config.toml
vocab_size = 4096
norm_eps = 1e-06
init_std_qkv = 0.0189
lr_head = 0.00624
train_tokens = 550100000
Each number is 128 + 32 x the weight over its row's rms, rounded and kept within 0 to 255. Layers, rows and columns count from 0. Numbers have three digits each. The size before them is the row's rms in percent of the matrix's.

# layer 4 attention output, 384x384, rms 0.1, rows 0-72, columns 0-191
096:177117123203127117087124127056166134181128124085101195081113147155164085078105136183130138064121083145140144137123072155159124121058116160092153138139139136118105180154106063133186126089137158118165067144150109183096141133096075138135187119106162116119140117150088142140086142148148082122163114098150099151140115140079138094101116085128150127122150145101096147127106118145103120133177137125160151177155114189168143084137113185178101143130181148121176099154138122138147150174134170101178131134201108106095083140119091100173140121131106110135176149100179143114162128177126108110
101:129154180166105092062179137150073166123092106159127118157102122132067093125095112103130177034098177145129117107061116119118144142175120154127135146183139102064114118154113124106164113104195168097131100106076131164113169103117118142070146154115126137168129144175130134086122171138157144071138131109146102125137084085094167124142138103144106088153108138144096156052112128131121120093201110129120108095092104154139179176125132132119070126160139128122076161091144164098133097175101164135151141110179106173126067181090118128162098105127168130117104106112119141137118097148131087183
102:115152143166158127167109133122088148185105111126149106141130134129145136104119166199079147131073098153116117132168161167157155130134119132143173160173123100120145150085118109113140152133127105133152141107115120149115114168127111216089084160093165141135112106112141186159111116110153149077167185094139133149098097128166112187152087092072102135103124154123119104118137142094109180080132102132148149106178139122136140093126089087129040173082116141132139075141063132174148122162092159110162119098176037172184128153157134125125102122124164133193182055098156102142149119087170139150
095:128136096127133081141130124151113171179163100125175089103155109117132123148106143094139119082146154105153138150137124101181165149112135124068099160091096109114109153195131095183160091121157168085048131136142129123118144161063154185102162123180169139107103144134085122079126103123104111097122108059121147052062111086145130161164094127099140113156091106144097112126146144157176112156148119176169152093172102088112100122138096137111120114161137091233153184111122148136056101160108138147116123145104122149155158192120140126103183054164148121132132158109110103191083106208162151109
101:073086159132134135120187096140117155138109140126193152115181190139061120126146146126139078142154125169096196117108164133146135103123131153084182067121053144148127179155141138118201142151176144114107118102140162125114108115109138098157120108098130030118148113134179164097110093174158147089137176133089149144133153128143145077164115093157104096083125085109048085127072142124135142100098123099135156123150180125153156101137097168092135153142167103184095088144140101159118160138157166114170167098179061145133144128151102146141133133165123106161093122065107104099130099126142079172
099:142108083138138113148115129175127122117109091148101076140141071143133134165146143116170070157145092122071104149137127094111088071112126152095133144215115068210134100110081154115109091186138153148123131103171100135106188117158172147126155078135093094124204144158142071138196094116107143120153138125138100110157148126107151147129130118107140134119142079110142145076141085143158122116122104059130184103094131114166124168084138170153085109196086184111124095097181164130115144148138082110130124052157119106143163130116120151139137145127108164105127144124177147086146178145095095114
094:094135159111171107100160096115154158142069128175182170119164107143151129094125139195152105150190130090168160136127119089136154081172148116177123173128095116084130110128121131121133148108109151120088076150157094116126127156180160154133148155149094151113163187151124153131201161131100157082162115155134090092136112149131147127141138184099131147163094100134163093131170117093119133118153095077108133103129169134113144083152115114149093115144125129143135169175194122122096115074165130061124104142098117131169122083148080119096105160126097095174159096113146080122173161126126091119
099:118159106099121102149125135072143120155149126159104126201192117124122128140125187128093188207087138109125122145063143085114127104130108137160087074114161107150138088125125138143083140131145104109122092149124183152111086149168155058088098178063143112101122083160150112150144132134054147166191143120033134099106144135132155060124102196155155126126192134059139074141129136172174088125088102100168141105126149123068121143142133126170132180157088177112151154146166135163094139085117166151129146189108133144147074127162115097144146155196152154128220196164094126139096085092128115151
106:096110113122159156137147108150127109147196144175134156103185112154115156090108157167175113140099116155117125091137171123093134109137104124146129124133088065134108143099096181070174066147125105117146080121145139127110100176133116141114105060160171129115159123122084169100113139103129204123137084100142148097104151160092133166137129157115117172134132198102092095152154140149151079117105120089067166122139108151156121105147107160089113148137113109140151052143140127143051118132131103134174125157095100133108139120097149110110098156157190145129155099135113109168181172115128102186
104:126136139108174115101137137140117152081117097118149106145175053123131140115140170140097114129104116101095093124134170131134201198116091150145190103111157061146147126100168108183121086121114096083107146129167106089100128144096133147136148211138174139137132128098177102153083152134117142124173147091128137114142111099116150134126106165132116078142155164130134080154135110126124142143072116141143094129084151093087126103112146162121162132154092080147119103114159178160079180163123109059126105093134161129095071129127116133102123080092181154140118130102086102110056130115182138133
099:174159070179107101113134089128095131074117103098164125139149142116149167152131141083151110125101142086168149066132181163120085144129150080096090145196143114105123107125140139112122103158143121168146098100095132110102124106119154075129173166155054143099128126082122183128134163133089146125128085113157074114121134111087160142080139128127100194156154118052134155110085134133112151103106112095084140120072107076119101103083144131105099139158106140122077109184143098134058167107176117114121158176146146108143191092078120143142135140101171146108082166124078108154105139099098123097
099:116126076150160130100081047109117091065083140106065087137115131170078160086176096070153168148174134111163159142149106145124160119121134071155148174104131111144139129139074107111117152155101143151153126125149137129095136085093151123142136117133161128181121105112121089114104149167159138078123157162091141112099154063100081148120171099135155083078099120131149083117110071158099109122156054121091094095176104197180111060087141134157117120169112094092139093181174086145127148100110085128120098122162149132146127108104110146169091104120141089128185132130187080176101130130138110155
095:123154149107168183077104155073111092162148129100104142151103109154118105131147142128140080111165129171110117133115150189168093146152165183158115049155132105029125141187108139071089156054150182117131079106116127086123163175118107126138134195140119173076102098082145167156134131186095148167126201116184122153160121159090135101151094155166144147176119130121105105121118126140160073059142161081139152136129179150121137168073225174142142139121107147128159111108192110124154103112164162147145156135095162111106116163148096135132139149151144129143137051120131129076082160118143085128
105:137125159179141055162144145068131119143117179126191162133125119111149132106103117150122095141155133121139146128127103111153099126136096185130111139182092162159113124131186143087176132108127147124172144124172105138187142117120178057117177173047154154139120152136128185135098143118139128148148126172165108097125154114119082132111076135139097136178106061086121089124105135089102102161134110179173115128122147124153098153117107115089136150124138151120132188155147110159144089145186128104146135124082137110152117095158173139160134160148077091138150123167121130139116092168094182122
100:094110052120093094094138201139130116116153105130088097118157160144151088147125136213138131169091099086116177113102108128185137089135114114129138148171130117130120105123148081098164145154089159129075092139089132169093122119101192091145093148162142115132151136149131145148106139118111145139185165173129124139187121132157119205127055161162094194140077089145123114125119141162146050159130115161153142133103106105164160166143121165169161105071113139185161127136122171125104101151095134139127143099136065108100120038136108081111185107123118102073150084143146095144098148114089163134
097:164172142130138109069098080067134123127129147093095116068154115069074134073066080127123194183118146108147191129136106112170165095115139104059105166124160104089171183134103117102129148137142075106094125044134063128089144187127121101172046114184185122123106095117170110141097139154148185110168161109135154085221112149178150160141100173082088122130176111079139123146173100151108182120114105136118119113144090168193157125092134101052144126135147136121116115162206141130147135121122164142081146115136144128147112129104136076101115108162106091137089156115122099165130135070103183136
102:150130091129170138144102090118140142100137155128137140126127141102067125172166073112161177095106121135114134126146115118119095136145112135162105143083108136212103159134112167129097167218129116117091119190114102095082111124113116159179141124126119098153156158139160136049151126119148164121075136134105120083166110137112081147180114103203087119105152127074172100123165178173061098132112080088130101086188079145098103148091150138115143134161085111124096070092170087075109137071088141108125105126129096102169109188177114127120078114153086139096115159103103122168153122136103139149
097:120140158144138111130106135168139196093108097116131111119113142112121175093098076090105136120134146139100142093158068124148115122177064110089145183131106100103123157169136085158127103106126126113130142124210112177144147135126172162100167128212140174198100164125141163117122156128112109154130125068146187119117088128105124105121085106112127109109131172067098137171145139083110128088109100135121150123123135110181131102144102108104107179118158097130196184138128093122126111166104107143174119187110155130047124116079131119113132079099096122132128126162148164089159152081132118138
100:142128109110135056161140121179151101091096141118078111134134083101137093117099078137095119142172150125116080169147135085162091171174089115089122117110143121162129174152128104056091189151134114151109139132149161137146204122094103146107132084096106130133125175146106096094124119139131153128108120127161071095152138084142145144174166172113152155088044062102162116072121176144135142104087086126148118102104107093102115186142121139109189128117204118137110205075130136097140049048134183122126080163087127122135137133167118051131127152138072139095176064111095133065157149154135094095
103:069135115120145138073122105092086075096140098138123087171161115130129190149096098202084105102146119182085116107138163155155099100170106135133144130159089128142145161117201132177182114195110096089112170115163111130107086122134180093176090152134101112146188107129126111081109113136143087134095121145132117116128141096128153090136088103161173082145101108079154193130138086170193105058135086123124182106075126186127147074095099054108095198121169121136104140127107155132156132060103127142103133132115192108132117109142116102147116180109103119084099159118117124143135146117160125169
106:108132106103173087119108192203099117148095125094155100099103118160119083160118189091126121151177088125155123131209066059088098130142131147114137111124156135202084156190125157128089141119078162099116143109133159187154124094107141153120165114146151131172141166124105117147095137080179118161069167120130102193094121141130090108111132155119093137118095110099127108141107099100106119130181098081125104073090140154145141138208149137102124078098161189116068133123160106147151120178132135096181181187165094077167137124126143120088112083091088140143148121092146174136113091124146143145
102:122082119160108129148093148114069092106114157156162154126141078110093136138127157083138183133144144129116153106116126112131125179107075095101133175172058104115077133150172130144087080142165135105187081150114154138139100145165125179132102113165120158141174108135137156135085077196087149133165098126078156142158123110135138088110164098089164115107079126128154112125151165129136115151131124124182094137142086095088103129083147091107113120118107127161081145182134103117130096172134135087170079055079157128150084140094066123143119105138077125151113144183114160101188118123154157081
096:175147155142082157123103097124090154121126122095164149076136097134102130123133140156142174100162135121069161119166114122161102152101150104113148193087112128101108131102198125164162108149181147090120214155096145109143133082124172122130100129157102145158090164111070107087179119100105120129160115137110147145133113076099131144065076116080053061114130147153111166100101142134166166140210096151175187148125113116074121186119112081071126134074111097161068155102129093156147149156162111117119125122140128123194124103092173153178122168154155120133159108152099079137114092146158123122
100:121103091156151162217154133107076130165185113088115103177139148159105148154192133112091143114088139167208152160054159076154096160115140102063147146101119140144189095109129172127159130093112144173103165112142158154155157115115158143132116096114134143096102131115150122168128119128118084115126124039103148174174133139099211089147127119108133120141075138126140116124145144142138075168177180119125181112099112112107144133144112098157155163083095086106128086134120130155076140088113129147098157137116063120078148144100131152035094107095106177108117130131124146127113109144093121084
107:128086135195124119147095147110152093148096135118146080106182102098151142120121125141159056123216162145128111156072144122091138141103117090115151136120149166156100090077107112087094087129106089103115135110071083154150079152162095166131149130128134095126103174187171162098092137093180111158111100144117099113180151072136120123057180112142132081109132166124146153104113132141116125107130094146088147152115137110167092130149122217149128116107105141126146160136166144116193143159142112161128176164174183141138097081105122148115110136115102164151130114095142196123156204142142103140
105:122152103107094126106139132122157107141114190132124102144167081178113113105146146116205136177104094137156160143057074151094104139088110140137089128150085102141088115148087148195131097111146139068102098138072067136151077044119176182111139113114155122152139133129122164141083130107131151159151125100111151115062193115132138103114123078140086108102158162133123103137164116177099068095172130147111129126137122191098132117143128128133123161129157068126140117109124086161105174143123084141152092148115097167118101151135089150118126147140145103156091089105136076140147125164123210181
093:113145075103126126103123200133112144143118106102142117134176173156112131181164144124131126073120125117076166148083170156096131129051140155156126093151120101097199130107121159097134116073185136099143147132072094162174099072139153133142109096158090090164196100133099111149164085133168106121145158153158162149113114169119080178116141118173146097105097112122117149136133127129078104117119099150105170186061148115146130121198084101187174135154148131171118154160144071123133119133197144119162164090146161142109092133169135059127164084138145191185177135103195169034137157138106101172
103:122082073171127146205158143159084139134065156097156085129152128136080179148190149093165119164156166135123149053103086085137147131125174134129153148133114142078117097110132166103163170157123127146163188162100140171112113065142101112119106143148126114137124071130149107144116106140118150082154142134110151136134160137147144105167143147162184127092186079132095151155127142118114090120102169124092116073156120094168040094115085101184120093101119086185099162126138136146131126092146093163130147129151166204092157150173137108044105164165094158124069109118161130117126194167053151107
106:114141136124170140125138152114141162142170130149175173236191111145204104111152183155133139116121162085144169181188069158140076174143115110140149098121125121115122100138096121190145091122088123098121112150146073142086176097144147068148128132109168132188181083128136117183156112149200149088140093144121108097147134114094105139119130126106062172127135167071183134141122114186160169130138119139114103129046160108108158152099090152134117083141150105157147134107104153086153106168207135089167105121129156110123150150183099110164146053176103076193099136130117177104093137130162131165
104:127155144102112120155079111145077132085184131109120127132183176089127107161107119209136113168125110143140152151184103138185116136174180091102152091150147086169144140175159150141130060152118190167119145140162129100073171138095104123131147147144129185138074142076156146143115154112062154152138117090108079151172162105151135137155157083095199158137181122120130108102114069139167097173185091080189122166211168137118163105066106130131098126064079107161117152135137086087110121121177137104137165128138143086121093139211166091143162117138122155089152133076116078151085137093151145153
104:167154167142117117144147153084178166149151109125173152153141157108108130122145134123121113144171109124164131094157040138114139108132156138116108123122191179026131167160104137182098109117073088148107128083132087111107130168088144099116117101144141120134111097153119087157179083116121144112135111179140112108220048157129160130099106094106116167130124126132139121103099159115191120121172151103073160139130203165116118114112105126090144141065104103062161189114160185121117088063137106124147114144121041121139084156145160111123159151119072140134102153143185113088138122149164119116
097:065152158122156160132122122048097093091063100097161178108131053132082091177160103085149123122074086201120123118110174138133096139140100149173154145161091103141077137131102154099106116122098115150144161170154147110140094175153113102141131103185131107097112100143138083165188127118104115158135138131170102109097140133107084166121072121135162140183165111111125149179142139155105128126097086126123091123103210059172190096087112097037144146074104145123135105131105108198135154121130129091089110108132121134226098064135110143138131138118152105108163157132170108163186124112100124102
099:137083137147168105108167183163061104164031152092154154074092105128094130099169181078115155165102154100165133153111134100140190100158108105172103114141132133115097142108140147098100131117082156123171109104125145112098128112161032132126154047143143125137112104095123190128073139152190104111093083135089109204101087179103085155136131188123096144157153104156135125140071166149065156150088116071157079173130110105133132144147171134104106130111152121131105110150169103143166176123137158083152057094138137176095064166151137132147123119075104090094155138161122164094087174104154150144
098:068154129096123133133064102117175123116130169106102067086081133113170094123154109117104161167138110162093191147118085087138159110095173175116130163079121162111081075182111125097176101052147122153123121092109159166091102087173115115179120119125137087157110065172070109124097134112131132134117077119149120112164088095130129116093113079130109105091150102133102148154102138139169150131116156112100101095096122122174112076103133122129091099118187099147110159118158154113145145106122108208133190101110157143134124154112105060145189203126139148113108116111128083153121137118140075106
104:125103179156112113141155150117142153066137124136105084100151122125129202104087142125107090088131099070148114062100117105160163112142120125098182086088126097153106129122094076102127139087133176097060162172110118138143120154117153093129159151224132116136158169159081139116139139114146119153085121162116142144194082100133119164138157138137073097102130160135076106153107080122172143121131114114110177204122094101074130155128101117151150104199120167109189136171133129162108110112172095152125106139132076138175129133174126153130131126112153118193155142139108084098138147132109136092
101:163143126166180114121168080098109104134170117107156151131116103163144141101120170154119092102080108118105156091134146131192134114137096106088152165063163180119128193092119169145128182092145146145119130131167135139079107122169117167087167149098196140062138150213114146107107127151168112137114135103110159114142121088151165108096195154107111115096182109148122141172104134149122154105140115200161167135113038154102149090090137112106155107067096178162148150117101139177121154154150138164124144200205162077181113232138087136132150131158088127116188135096123091104090123143142105115
105:148117159122220127086155149147123136079134114118133091115127109078189143156118120107094094105134141137120074092147094172152118147106143103094085160130131135117102131156128117173129108178122182093107151079098116097096166128125141116093154183075136191120147084141099150152142144103142124162127082073087139157116157133122151123099148123100124108080134144180154133125115106110111107080127071098132158123047117151125125159086084113160108118124121104121117136128159128163136117086155176122089123112132156101171094096141091104111101119078111095161159132117130127095118151103162114139
103:134112164118084112179150139129110141145160141190165106093131152086085084095141156095150111172102122157114165065082106140041097156159077124157100126113114063135185145115153138131053085126117066125113109108148130150101113129175130116058174113125101161142131125127157162103086088139125128114143105101157178113092154166151133142220122141121125129119165126147103140148166057137106127129159131168120109113093143149119171053086179079133128119095068087125117149115130197111119122113106188108105134159130144103169134194108099142145115104153153114113079136078117138126113134117170133136
101:109145108119153100165143129123137134129195126096114071159120142109143131161150140165131151154140122134129211140121157107129160069169084120122123104126080208156153163122160135128085124105077136145091144150123062141138103094105145146122130116093119062166134135101152156124121162133123105168169140114097098102142140106108148138094150176116121166160124093117131125235126046086107143113131142149074120144120127201125132148174125144108131092095121120148184140106147125164166192093139152121114108216146206119063131169129203162146069093139167147099130100091156127071102137128100154094
098:138127161154131127118142158098074125084138142147185133069141099147147162098114112105168132148081160110131086153075173167110097155111113072090135152139097108156152093093087097118062144150134090156145144085171181125155168171085105113106132152159089132138132131105138120171127122102145093130152154131131134082131160135110088126094159126140072175121144134108128178092112103095155129125044104089167147143131162159111082181124155150059195169188142068139188163088115169137131099055080160115085177110157147091154082185106162121193099165144108118096080158154150156151170085186118173095
104:162129147109114067101141142092081125168081149133123136178121144134177123132115182142138138120090069115106102168195113112115203109207135155161143153143177095098112170117119074053187159070175154137093163122168111152082088107134165125134072164131100098135193111063116161145140126101145077115137148119165133169120141152130101148106130117129111146135146045138148161094158137093118143142107110136169127091120150126093090125132164145158138125165145141104160141171176135104122134091117172116118165139122133094135074128148103115089142124157113151126127107138123106135156165137071113070
097:157091132139145142113135132132148171098108153128172149096087140150092126154149150104128166081160152121127154168140088164179151087134133154121121149126151108109131153113082159119111137088140144159125086053103133119069163184079110114106094110110089151178095141149132112129153159117142074105124105118067112095118159146053137152081129166097180163136170114159147068111089161101148141085080070088109108199075168030117127139090088181163143169130091111125162119108210146132171130132113112145147165161110134069121165166064095127132132134080141112154136070108068109153123133171111124134
099:136152162153170124102114085111164155078144097059102088167135160123107091030174147124170133131108128144137111154124099087112152134168112146144136130132107095122124162086100154125116124160108074110167115098130132140153188131151151154140159176099101160095213157160172139127204115168109189121102106104060161118104120130057130162193098109096093100176155152168166158092152117140187147102093150165158085120108151095121108072128164156055119143148171165124130081141150137147108134061114095163121111102118163138107128161085133139099150068168105152087107144074112066160149132086155142135
099:078150072130101102129154152157113108157117090140094123155108138145089106097090134112090124161116115107074147140147167149123133135135140113149174181118126118134108159117127133081152137149129162110142124165157112135110073114143083121097174122149162126192104123147179186195116157134073121046160077129161113110139139172158122133147108135147185084162083143106131170127085153104148168145084081161115153128108132131148129179111179085132057129117173127173098105114194126113116065137084122171170164165074071142116128083106143121137061156132176193104126150147150155116165127167136129113
099:059157107134142115081124185171089179157083130157094108164189126122115092104160147112077122172149169147122155122126083147095093146155151114094146154142156097135150107136105119074135100134117165107148048092116138089098072157107124106098160155100151084168134144191127146089104154124157143099102137101133143128134119114119190152138146072079118136118095127127065167154162135139084159088123153140142148178124165139130220078134117146098073094085147099136115132109097101190159089177120080084227102138176146149142101154132183160053143153145100167157139064113149149131143147140201093086
106:103181059133137145095120147118126147159144156157093102176121156190161167171177176110123187151131184165125104155135142090105203075093055139111123113142118149177157124155168166157084137123129133107180168124097122142179146101145088122162148101095137173131128151123095131167115091141085122182137168134099111176060126125109140142135104109153134033116158155115123144179152115144152075111102070080116148105089104147115089115100101114134165196105168135096160150102138121155129173146112143098172123148101116146168116114171073207139082098163126096106177078112129163108120120108104138053
100:140155108140147144130147129149078131101169168087076179106139125058140107159152115134137128110124159098150137128173112148162070117148119094144147124144074095194107138103149226128127109092148094158114124130121111150166120185151193152187089164180107118155103190120171090124158147124131141074121160141124106149125140147125086113081115075156125131102137138122156140134105178064154147134130139081196170061157122105144138099081074185109158086138124108150123114155148108130127157130162145143149137156092099144125109168145144150154151142155107140133151117139123139137088082082097130161
108:137093147151118162097100149127178132134161057159180139105140140076097139098138113141117157168153121106131178085168088105071125111154131117147155121180152080129126115173166145137086126089070113127141101131137091127096123144173138090132119123134142111163161092110180102165147103119148176118155080125205186052132135136144090098127131129167150154123103106165089144147128105151151133099148162107167130131099163102173133154147144086125160111124140136102150101153140152135115110158131119155153122134165139138145161079144148103118128105134189174084103111114059152131159127149115108155
099:141132124090071137099126127149161177131086135113081157120143159168108128158112136104138156076156109169072098141148111176115098134130047134166084128084176178153137139119086129127144131176147172105113152134148126088166139128105107117171155152114068066174144081144094167123135126142137086101182137088087111147085134096109176120152118201167123146109161075155137122086104124119144145101161122141153166103150099139122075141180134149071111134177111096152107134132126091154096155070124132140160089158140153090077190202110107145127097120102193105156139142135072100129123167173140167149
094:117091130117122108152120117124106157097120125103103146078172103127097144169131109172128137113109132127113113150160098120129105144164140129162151183121128107166130099172116088131176147088201150127105145110105118136155106133092102124146139100124115103080084101085101106088165148120159116148099174125178142106141113136164156129116099182142077054114104180131109175116120096097143113135170133181072107164111119144187069077151089134127118103123135126153102180182049170164109107082143183117090085098076119147134169126099156126059068067082160127154158087117131136134139135156191117129
104:111148118186098157156106148129135143151163161135167114114090082138053094128113120162192107139107189079110127051109142224185132113146112110152085156118139151124142120126182079109135109155080146120144087121119140128129115177121099165090149100151140172083134115120141163167101096133089086120136098157157114127140129101122124120143108134090146141068143158124127135149160149137142128074144133148096094127162109102132079050156172116145100125146066077150143132142169071121151163144078130135107068126173110131120121186136091125153121098101137129106171155133133197153100105101177099133
101:190117103116133138118191072101145073130091129114139130126167188122102102117100133167117124114076116106111089171072141113165121168152081118112095126098150160133044121158123138096080151127063121129152090159157146137120102130072164130211087120073093152127116130122183131143108139114183093113149082145100143122120146170099115104112112137190096143108123095176088165174134135148072088119119124073137115122131160168150128149116122159184150137125124184106115150116093142174029170072083179169089105169139135124087119092140101146111147147099115124072127122144155152093072183159159121160
106:156109173153159170105086115108101174127126081192130194079110089164157136132147118139122155194113163133119108158078117136069128116075095130137146095157135108109134144130125186158118140118142135176119149140102132100156142174183189142148168155184185171144142096123131111098186094148099128088132135123159053155113093117086098122173060067067111165115179149123172101136102101105095094103142161118115149127108141139116151110113086165103113122138104074112144171077147145147150158112096112131124097167078135103165119169178075133120155107131202154134173133082118122073114117113114133148
096:073157159095126085124095103137112114082124152111104121138099154124171132079117146158137154089162106132124114176110166164126093136110158078102141112096112078159156087126169106102157172070147100137145155111130144142118088138131098124130130177082176167163137184114107190186140082123138079105078099153135091075124159110125120127174168103197130105099154133164108150163121121117117116175114085115132152169118097136093094160112152118141128108080118076195185170153086128079117104070088179164107100145125107154139168143144144139095145149094166096133156064143110140157213106123108168130
096:109101109160132137152128117161130123157082101136149087157113158157111097148054072097147111114106117197154127128102108158144107102124145073141117088106103155111152131171119142125154165085146168176162126156160121148146090134157106114140151129149168094172091117103083202120138129158131135112135146146159110114132114144131073186118105144128160147094137123157131164090071141161126170109128148075135122130163133112145193146127122118136163118169173084194183148085003157170164127141140142057203149190172117122146090182068117108155143122197113118129104170117121128166080156123129159140
098:116133100128101095094145157112112137154133180078147119134079150109171144148133127175170125159087182141153106170142155143113149151125116124102122139143106085130118136082129122173163141088118146150147130122099120124149165137115130133065125086147079129139135133056155131205108139088178120122103165158181114175145166110162102103011157049119079141142167164116099153135114093126166141120128139093105178123155118150083107072130090140109172091147120125130128180108158087135139100126133128120117125145116191092117158169153176104115077125068175104169100149127154140140175193092164129106
098:162126114167104088135128102143113152114125117162130113101116141137112150092156119132088153126189073120127129122167142158117150095159155076208120145097144107125109163133147147100135120149148069130114152116087190085116130164146083115092138126124134130102107194160094089145111129168152108148121108137142139143082155130165171155160130097110102154153091109087108142107104120116115064135170097193151060138167150103105199126101131181132198126176188099103110102158114108127109145143063107140125113125127199159172190104156082093186131083163124148141153115164167134108090123191165185160
101:113132106140104210086153144149089123124119122154152074139101083197123131137160133178112104132089129084167141077109148128171158149066095126122104126140139114089156156185136128132095089137109142113103090127121131103085122149133112148126175161149137126113145123138151156106091154132098143138132118156102088103135103090087133137112130078145196145171129081161148200046108113108109122139156114129128138096133128130163129131135163130117190151111100117180100122164107116105169164122174130148108118115128150130068141169081157120163120145136115188150124086096119101136080142171177125119
099:123155126138153120102094119107131121150144152098121057149157201084146138100117135143129088150136156147099108100180138093113103150142070140120098137176121159150080074084170130164130125125171103037145118174142140126100095099079130136149140140160059168118123144112117044177143119085140098117140132122116124180144165125174168109107083082132126118131145121149103160142154151147111094129124124140043185077069079098152167095114101129101188116150150136105103149036064165127127100071143120086105149116107129136189082076127140164102162077137119075114123084182183148143155142128144100122
096:141153067168101128165174111121132047173075165096146127111110139098098150160222161128169129187178181115177129224120129176098109013136139152115145199094160118149110148147161138171185133160136101088093099153120160083084110159129138116145153108094133116124090092143153136156092144096143135130067208155129188157163139136152128128119110159144146170126133171114134117114146080133103109128110090074117151125126055148202090155193143141120111129126108165152088140136074148125206111078156193112141105133173137109088117105142140109154129116144093129073136103138124122134120149120186166139
100:134086061125130126110137089094135103131154221105039128114107142080095142115131141113075103128106061130117153181193082187111148115113100131150127117146172147139107128121157109108162176100150141146134177144120133135145120150147153148131152101094145127111126096134117163088128135115101127168126151101106091134130065091184142140069133195178147111071161156128081132167119139159141158115112155142148114151044065085134132087152138080165133118118143189225113103117108126164122143107156103144141119105110116119156187227120157192101144107127181145152132184130132154068208079120142117118
099:104170093158126138131141147177113116119057138117169119125111109191087119081139149183064123130112111161157146107180083121126148176170120163123099097148083132078070182093149133149076146141103168162125172153139127150101149179158109161130141135127157127142157103124138116145123135139089120110139117118135121145148136152065110145134090074164180167093041059143115138100114138089118151165116089146071131186167136142103140156132093127120137107193114163124116158106132142126103163166137121118112150086187104144166114135113070134130118153075113154120137121159143158132169173134157147183
100:139142133094150107170076101130136161103161110119148146167108120146131083108121124170090139146173179123136093109094131124082131195148105139157171126149123126170154118175186102154146097161090142108163128160144122161123123151113102139066109149145167136082104146150128132137126160171162145152190131152123155128093135127144114156145128151149138155126135106134153106126150097135139137114093165135132155129109194134105166081152092065134145125125094158085161092128108129113188137162086190164148134109171070135179140082036111087146105132076180045098118143192094118083148131083092161096
095:105121155088130158135188146160126101107049136178169186133098144104141118122149193175094134144114172125127131120116102148153094064135139084173111113142137077100150143182179188182048096136083088161133152125153134107103120139095097124121125119084172198182105098150174117129077150120122099118163142097126133128124216113116168108081133123090090138144146148145160093165160138123085124153104127166160082142148160111055086148115132101201094182134125089123123113139137127170096147130121149072180138153116137127080118130069101154144134122105141147081133134079166138128140082147107148176
103:147143134112141105144086083108140169111179128139087149152072133149106118119128058126136084104171109171104106104150116089156143104139102151150099182156128170090100100108180131112135133211118150150110104114104136083090119130165157131115108116181131112149132103056114167179103128118140091143127121115132111131069085114085143122129172162142072121207129119117130129110163120154153134118096127178173138132065081103208128218162136096160101161119113099092084110160152116160165146086129122119119140095109094150167154178143112130162114135116149138188088156110162176071139121131121129168
102:126184167091163104153126159143120141133187132113183137140093124126152119137147144127062135116120092073162130115112120124116140135129088071147137198155149099127134146102103116113151103099098119148217094100117181120113168174157146098137120137141088148136126159126130129116101103098132176116128136124112109092110164162091126165061122117089099119135144147103099142142166151147094142156126126147116139216116154119161163139070120079026100155168149111135110140085145149119160163111146138148125080155099220139133126129139143140073106144166126048113098149078149173063031172115114154153
103:108092099082076171143071152141138130086112120130148120101113130178152116117170148077143141174129091131123159149129127131107154174147144128136135114156087103075156141160126088136105111067119152123117080172138103130133151123097078136109129134123083170132092097042124101165191154123080147129114149079107142118201132171125130137115135134134063087127168113152131116123146114100154102117089157138081125126127099090132127160131158160116103164126106106148127181094163106155095127111141111094103139105111139120116112170111154070153087091148074117176113137144095117178080169100118110073
094:112135155135122157106130129087142185144175120093117187052163090127117144092114144121189212159139087167156108091148143104127076148123080126127123134100108085112140135092124143157181160124167148167102160048091149081114134120180124124140109139055112121090154117113142135105133124077113164130187123062126074095123147148108116107141142150135060119146140118161176144115149088113072141157093122094150113159166085122110116114186116133079095139183174090117110156149124133112130148133107138142078159185127152149096134149128155149044118160128102090144139185156102125137118107094135146143
103:156088125070104138104132161145114139121111110115113063116119118067174211195159114128091150090163123154120159141113129125125129133135127138092125106156109168119119145151128097113147113142134148125117153109126123137108164105170118129146134122038127186220188067132129098121165101092108106147115150139088056127144128107120094068160158131166135146083104154145188132139142112082120118090132143106158160119182120113115103150138161088112083139150118150057138139196088169123169121119136135121096122151166104188114084177146081150082147080152158100136069099094096144124130118121066152130
105:137124075157153115174110144084133136121146092150079115157085120083112123142166126150074137119127100127109101109104179149109132152117072099137127128105125167119116110136164110123114204108107168090162159179146124133162129103116072189106146126155154141139095139077117115205053106125121104142119141117142148150131086095151115123178123105111032117113135162119120144156121133104131098123127138149082119145154128180127120132148133130082173142115102120095135111109135112180135112154065158144093145135144176194084142098132127165110120167105126083075141107152118185089131131128203150097
098:147114099139146112077131125089136120078135175103148127149082145145117142118123118168183133122102155108126076142113156149101146142041106151154127180096121095081177122156111099070134102159109134158123135175143167133067127170123106163094133126145171060137150106099195124109158135128092116094102112145127145152105102120134145124095056146125140117099124107204145115131161115140122135127068086080077056102165073081142162126115122140159197145117125156157062113169124109152153177099138105110112102147156154167180154162133110096123130130114119104105112157149121101158111114083113113142
099:112079150076077118072149150132111098121149216137148153118138142121132101156115136146160145219116138107109141089082102132100123129114081145105164134165116115135162100111138130167119110140144133118094190139094128120155106112174130159097131149115084112168156108181147117122056137155155098131108097113113114114157140146126107164147104110129161061154112146182156137138112136135085159150081170154141168095169121153147101153126110139154136234097143156157148096148104120155212140122199111115174082136093175130160107129157082076146147070080138126199111143125136102191115078162139140177
093:138126111162131116134164097157124154146063134102142163132196170142107172101140163120097178074115099089080117094152113111147190120099150099160134150110131153147128117146096139123135151122138140128146117131147124139100121150139169089172176142084153101108108131112109153151171172105138127138128109171097097157121130142121108112104082085184152123106080168043144120126121102154093112116149072140166106150128144157103068060167098190127116112123160116121159158130125126069153139139082149142077169114123143097139135109157120081106061142119154157123102114108150101104086167142079131166